From a checkpoint of a small transformer trained on Wikipedia: 29.3M parameters.
Each number is 128 + 32 x the weight over its row's rms, rounded and kept within 0 to 255. Layers, rows and columns count from 0. Numbers have three digits each. The size before them is the row's rms in percent of the matrix's.

# layer 5 MLP up, 1792x448, rms 0.109, rows 924-1019, columns 416-447
095:123135159119124119129157154165153089116119106146139127129051102162203141079083118110130137133133
089:152108103135101114126128086172170115113116157120113077144209119116149125088144180138075150125131
102:102089090053124145136176133161132140119135135125136089168139109135124145132158149108184152152139
097:112160078174133154148108123122103102151184112173120149120205079158142130111110179104148134147165
101:131195187203102078128146161118117101059135122156145132119174154143139104081163156124124094194159
103:186108185126103149141050182138109130065131116100167140075133244129135161129049117116076115106111
103:086090170179152119145117100106108065169103145114118126113149169107124136128157169135117145137170
105:171102056131146109115145168143180185128120128153123121099139105131139171142149163116099158153086
100:118147167148119184123166154099138143109102141209135167129170188061213160158125194118098149156092
104:116132147171175149066111091153115129155101140119171105125164118158156085097141202070051149156174
097:194188139087103112182121148132166207159100062173139145111134098139114060097087074160080144113164
107:114147088144133154173077114149148100126172118121112110113144150157091135127146146171119077149141
096:147141117115098103141120127090187135095106091109170146156140158067129112092103168087155227126157
099:131124116129090115119192127098142123126084101100149154126151194119174167136188120092162210139154
104:169088171089099142171114127114077159155129103075172153159107104103176113117096186149102139132037
106:180107117108095144030130104185165163170157110111072061078106142150096124125196114135169188161148
097:108144087098082095173167141131141139156092143152139122121159174100112151155102129154206147106118
106:108084119122141128111115104119121107138145138130123090163153123102151113108099151124194135077164
102:138113118187116141146132137145163150151098139144096133084142157119119129086147158162113129109128
108:170124131094054130151093183164095055156106131146098169194093154131127155085159165167149126132162
102:178112147086099112192151105098074101133094140178108154137195120107075092127136130157141157135187
103:170132127113125142159120174142116128147108135104190123138107170104113082111187158136132154095131
106:120130104144085125121098160131113119121137115137107103112140108156155139105068109032119157097152
101:146121155132132118094126137083206106166103180076178128100146148084065160158155098070064175168108
108:131178121109136149160130160138067164122077117180161086088170178112177125169100122112140102136136
101:148102112121149161141154147111142152105141075120150138096072125138153079219152127122088126170146
106:072105103120121122086116175119225124099120155145031160097137085084151149074104144116131186157141
097:114106153111156156133081119110178134127169134090150134063106200076152144192115125141147149138142
102:123144166109146113117183100163060164123156023163128129161155147105162115161161083130087178111134
085:083186061135121148141093138150172077167125102196122104149090097086115097163149102158123163073138
106:128107115149149119080135143134111160151142111081105161094126105108103170137135070043114159131172
095:110096114076131088071126137071153139116098110114159113152146114116129094143121135198094054125134
104:119144147127130145167134158107143111076094172151133156094140066127131174148071103135067131114130
086:109149131118133123115049085156169153159130135123191129131148119111120148200099135145163136098138
095:139137185081129075119127134162093137150136141117126160164121094119176170074144136157081117153104
100:093030180156095185086127155128148135125116147132097134099104163085117109130135162134141120099111
099:135121092056080130099127105146140127151175104118081121112099184120109137159087117115112147074116
097:148097141135078112181121116144158136106131078163101091102074173103099103157122094127104160086099
115:138071202186118139133112077149089128109160145129137187069114143118111129195139138083102122136132
091:123126143085145129136102184149094149140205069151189164129164143078116147166137183192092113146076
104:108058149144156125135130118137124079142171152132131183155140116116091108120076131124152151173121
097:136078093120071111168114141136169130107130115140157136124135153121161153132115185192127182112092
101:112116181143147145086127205184117083139060080140150121162118108114132084149131109152144169163124
100:118146074103075142130124119104107160129144157122099107160139117106162080136174079127166139138098
099:111092186145071106062163130180131106106171113164108185145151119060138132099104112141118093135100
091:098131192063087087157095127180148116111114108130145177105142084143130134173108167131174018170055
106:200120100066122193129160179097129087114102064147093140192136178078153126102144146170148144047099
101:157121093067130144131119132096190085156114131134111131133178130198143119161095161132111118142171
102:061179155136116106123179145215100109123139145128141086119128117131131110110141099116135172065138
107:163161172088075108102060106153102133063100066145073141137114090077118088148168144211112213193154
092:154200140129121158168130128179058093124135070116155147100140103127085062083169095145066164114199
099:130161107115199141063166085136042129128153134101110115143138113138124100125094142192139088137092
103:141059142083087156116132129149037142126089177083145136122140160182117081103133138182107186186171
094:147144125097106192162097115097139161115052122153114139072064067135130066145117092144175151121101
092:116111208144173189146113135088150180079121147135126165156178151086072112137159157144129062172136
098:168148126080182107123079091100170164080124128121082083101136143166152120125106119177104108143149
099:121151063035130140151124101128081152125156169157129173164133100108134125129083144145188137091098
102:152115074125111062074151129105071129096112082131082197098149203111092131097169147119157172123117
099:165128123132161129177224089194188134136117117222121115139146085115144157105082126135107141179108
101:108126068170122125148093189195059117115098153153134187138131124117089111117064133120116104129094
094:145177125093137184181164146090042112138079093140160106081117132180127088121113110132070165119195
102:135118179120132177083063110107114124128130169167121207118177153138149124120131117106127072094148
101:159129127136120078076154067092165149146155080100108146145092106172072094087113141161077127160154
106:112159092098089164120107142166131147090124101132164105153150096192104080090135086093118249104080
094:105170162160128144117077152121083137165107070170146182147110163137127048119106095146115099142130
104:078104193130126115091182097095124140106142143128111082112100103086114119133159181104147133166140
096:151077146097176126123087157092137143085146101161136078139059130110159128136146165158119124116153
102:141113154167146135186204119099115140112151136192059088145103176097117122150172139145163076150192
103:076109129110084162146100114135168101092141118170118070108093105162135158064164174081173114090107
093:195139164096152105094118142132117139106150096128173136138156134089137145187124135092187106168094
103:081114072134160162135154079132089131166159133122140190127118170068099186168127053160155143130153
101:164122168094120152127146122135149153119147164094142126082127118108120116175133181102157122146140
092:104165137097159155089107138194139105118185066096148057136158089161144106092079157132178113167155
096:080114116156143157080158124154149207152137167198091115083162122103101137122119097184102098135078
104:103144175138146099112128187157136129188110101164135156085131077133031146169099188039104089081077
100:028116124109127091158098174142121126147115098157116130177098134124118113125101101123109111146150
098:124141136161192173083138137134122209118081108097097169170179102136084148134102135100134147112102
098:117175140143129173127107058161076121107118140108181123104099131140137102106095139154149113094036
104:111116105183155108221104108131162128193138065158147134091135139188070176164137122111141112105092
098:149177103131140108084168134110107107167115154112121086107072170087077134124148165093111100131131
104:108190093141150124053133116122184141153115131153126190119141170145122130126126116122100164126106
097:124121119130088196162128120131090182122166124202109109148148094147140075150148090135168137140102
104:091103129118094069078117145094170144126123073141128126128113149115128101132103041112136135110123
100:112139116171118131101085096123164115144146105139122099052151143139076134162094082111151124175026
105:125152125129122100085136097125138129171096105139112200135105168078113106122106138111122147113203
098:126091213124129134100100095073124151079150113100118107099122044172187098073130115057135108126180
101:166138128101081128074122133091042090147129139170142148154112080060136103085132168187083111176125
129:091106147147197151120085098144141094114119117132195169082105114198181132178119151125158100120104
096:076146183133126115144110128088046063140112099091125122089107094114144088066150098109079107103169
093:199143114106107077160132075094146161102151111133134147138113125162009113129143081147179155132093
096:156109175105100105111182132125201060125113112117118062105115184134084115132152122133142162156116
084:163166126088118099147108154118118090141118113121071056174131140097106171115160100135103121179146
100:084158061139101149113109158132121158139133098104121097179090137088163124150116154097138090153107
104:114125077095093120123131112106154103127161101121124092111137145138140086146165147133165161151075
109:093117136125117137172131104133154107136079139068084153103145141103073123107121094207151138172123
101:137110193161127098107163107123127078154135122152139096093082117178079125129174144090121117074122
# layer 5 MLP down (transposed), 1792x448, rms 0.0729, rows 924-1019, columns 416-447
095:163111102119103122127118205142059180160083124134154115162138105118079158120103131120052139130099
095:133209125174133170159138128143139152127143065154116122149088111094144174083112200179178111108157
099:111165124118126150058151161085102139114099122190121123176150155145164096136109095131200135143108
092:166129175192130141135125096133131091116123093085131099104172138115117118146110072119083158127101
103:119158144104128119135170129143100137187164144064163135172105106131170128094161089116150156178118
101:070108186144148102109105146139134155102087184125139103105137118155120166124164109074079141158182
098:185079098127110146159135085127125140104108159137128121135170140126134079097101096124137091070121
105:106149144096206143168132000091112118120108161152162069137087182145154081115155155157137112191123
099:117110143079148132116108124131144176143192168098110106091127112112124140180195079129070110077104
102:119085107107148105138067179151139139165136142117108127159158155112093122095137117171187139118123
104:143174133068113114125175161169091168096051137112124100166165105124129151157152127152166183163172
104:127119110127176143117148161118185167125127136086074166137154127188199135147138157147118166109125
107:135064118144081081118151100129107161147146120131093173139099131062146125092080116176110114161137
095:190148136114170175070127164147155153095124147135169143129166190104135172148118135171175136127174
104:103121134127135131187060132155185113130144174090104103115142081092108117083178139141117147135189
105:136118120118074114066125135114085172153115156123132184100114157169156191155092141137109093164173
098:156109155087087119133114125132130118104210086081172121134102120136103075114136148133103140181148
114:093083182147160097204117122096089104141077174087155111176165179098130137104122151199053165153163
102:078141120119156129178155137145149154160126156110121156097134204094113068128096126104154134044147
105:155139146167112165123169117189142115154119143117076134120136151106132174112148134136104123173155
106:114134152119126152176119129088119151142074098094101131055182153158132149131151122139119088110126
101:121144072088115184079165049102112064097136128172103121133138163087220127107164057117140132126121
110:102121160144103172145066118131170136123179113121122135112140195159138100095141138069150107141192
105:139162175150171110156174109152131134129125127081087175155080095172175128178112071124111097092141
099:117094152163154178109145106152098195170141152133090123102130117097087067136128132127111148155153
104:129170107196070104132114106114158151137073122115109142147157092101167121143190112096143128170154
109:110082082117127128132101088157152146154125163043081130101134169143106119110144154099124138101180
099:114113080172148235116100103102121146127154108197144091160110142144133111142089144081111112075078
116:074125163109118124160180186178132143105120116184142109124101070132096188163060078133116121137144
076:199136137145098150096156142136067075130154128130162134117120136112056141124148165153100165073151
109:117092115122091144155156113155155174171152187153144143135157131156113110161043078145111141079144
097:123111072154184141152179158160143117127034100131181133168137142139112161155124133131093151125147
106:176155117182143154130166131201122155112194112110115147146168140119132147103125127108097132131126
083:085076138085158133124124161128096129131105160143142131145160096182089142121193140158111169120198
094:109158171173097132111114141114152161084154093143175131183153173147103152157151117143145175104118
108:142092096125156114094124175108143113093160116162148086103138091121081135171138121148123116118177
102:120118141106145108129127100128181109073136149173166164131141143123093096149126103153150132097102
100:061157115117093105133109140130032125079124133106102155121132130132089125095132108122135140163105
106:160172138160150150101146164149090142222139136169064147076193154177155112182103103179150083140114
093:121146109166090131158095188124126115100138187152116124150120129126134132126168138103111150096156
098:109133094145077086145101159103153144157132202148177126141107132175137129118109092081030156087121
096:091105116134165139143098111176083111108146148113129141105100163119116094101140145125097137203106
101:176129146147144127142145172125106086115116177108121109119164153162119156092120122181148107112111
114:114163132081141170000190134139151073096150164095183118141170090149120083185127084108137095111122
098:156145127111115174152099140151102143130117191114121140104142056106115134084072071057086154101119
097:178131123131159155091193177090146120116131132133136108129111118130115110126161222083125164152148
096:170107146056160101099082102137061165119124116049094133123160087148192153131131148174177140153139
102:146171107090114136151122100120184143134157119101161129070119121173133102108166163168100180196103
100:141124154158211158083190097122155089097088165118153168090140100139140138152127135157090090115194
106:181143099153113150135113158103141131111183095079111143129214149111126174163159122140131116099180
092:128090129117131113145119142158122079138121184139147130172128108100151131129082167169128129118070
097:151131133154116148160141158142150123080132116114134120129183113135090112121140112121130136147092
099:099104132099105178209167163145109136111121136152164123188115163192144175144108107155150099154202
097:152115157188169135103132156109102118077097089097096143182123176096141116179021133117126058135135
094:114129180087132122088137109145136164149150130145128159132148055185134185064170162101114157093122
097:166105151219150095097143165133099108161152087067138173092154167120096159105140146176137093101139
097:119203153154100093146089115147156143141097167146170113116155166166129144124138148111131117103166
097:122096143136159139120146134188087094091125119112085139116143125110182096161192101101164082085109
106:111178111084188118192107137117175114100083093125112200087096134111159187092060122131087145095114
101:163175140134195108126115139189168095083170103121124170082135141159118180161122105110158110123073
095:163150136175165152132168115129205114152161108089141222172104132115110163114129137069136117106135
105:130135130105130160152143159136078121190177192141085107120132133143112155163141141129114124133081
105:127135102163188149106122133182140074128155137136166166107043089161155140141131119121101152199088
108:146101140086102181109101147125173153094178140095163134067134175193136148150067146178114162129098
097:130126140141132139091163112146153095174124136141157125107153111170152142117110152167095184104130
104:112127147155125142140177135126135129100176185125149140125107193114155097166075140136147161125179
103:163103120155062112084129159152110180173142185187117115125101131074124125089184144177107176088133
094:116093149068169088127162063155133121109163133080093101110098110109157100133178077145100129100083
104:134167079086072115140170151135118104114114161138162089143154163131101150057096175133162117102146
094:097161173130136102159109131082090129142150139140166125177133098052117151143137121173178137132126
103:130132157142132124167047117163160124103113136140150124118094135103149207146127114138131090149082
104:149122140122151181070104128125101102085078086123155187172101103131093116109158126170131081075152
084:128151112108010101113084165104099164181173130175153142097118137082161114057146147146117125119113
099:153119081131136128160154110155169144162145119114092102092129152118141134138151096157202096120105
103:155108150106086138098093118090088099173104146137099096101124104141094151167127103128161137100160
101:158114109132178119136148124118127137107186130054147119101144118165163100157109115151137203104154
098:227132120116114089116116143104092142104166125117119137105101109111134090104106157151163132178091
103:120077123142175105140101126138154098079115152126168188126103093121123136150142122135164160158092
103:155171060205128213111105129162116113180151127092089172163163163151130162152164088090131115149133
097:042131131051190129144165110109135105150104129197180090127112150110102071126145083127139125133140
102:121113137073091139106104102170100170161172101180112138170093117107150115185151162166091144108153
100:180131187162132146148083196122142135111105124135147105124139124103110131152058120127163115110159
110:145076115078104049102143130117132148067124127137187100144088114131103121112078127154065071109076
099:168121128133077178102167147163093096138137113108109045101101117130152093056148150131134175124170
104:145100124086146175136162140166087104125108089116128139109131189117130103121112097065097188126152
108:123164199121114161147088194040139086160100186180152178188146142144157173139123141117080106107085
104:108149137145154162190175097146175143098114167130128113127154112140138087124151134154108141101091
128:124120147190172168075089105127095097108144089131159156130088126145165110155110156099125085165128
101:136166157159127104177140167112167107122169150124110112188137179151109133100104131133102152144090
094:096150144182100119179144130120132155166104081137115105115095098123127084115131183151147129102133
096:085102189111180114059116102113116157189092129141199105138120152157139099109070172182122091147115
078:135088154114141117104149104106102123166086119138127135069155146097139112188039151148160164156105
102:153130089073127151129153060175076090131164140134117183112163137192141114075105165097174145131141
114:085113135069123135125158103077122099101151184163081151158143166117131155150092140081089118096120
102:113129116149076125141130127180170134152148130105112160130120110123112130114105183125136079140071
105:123141078038131128147166134176116073110122136090058140134094113152070144109104122111181175145132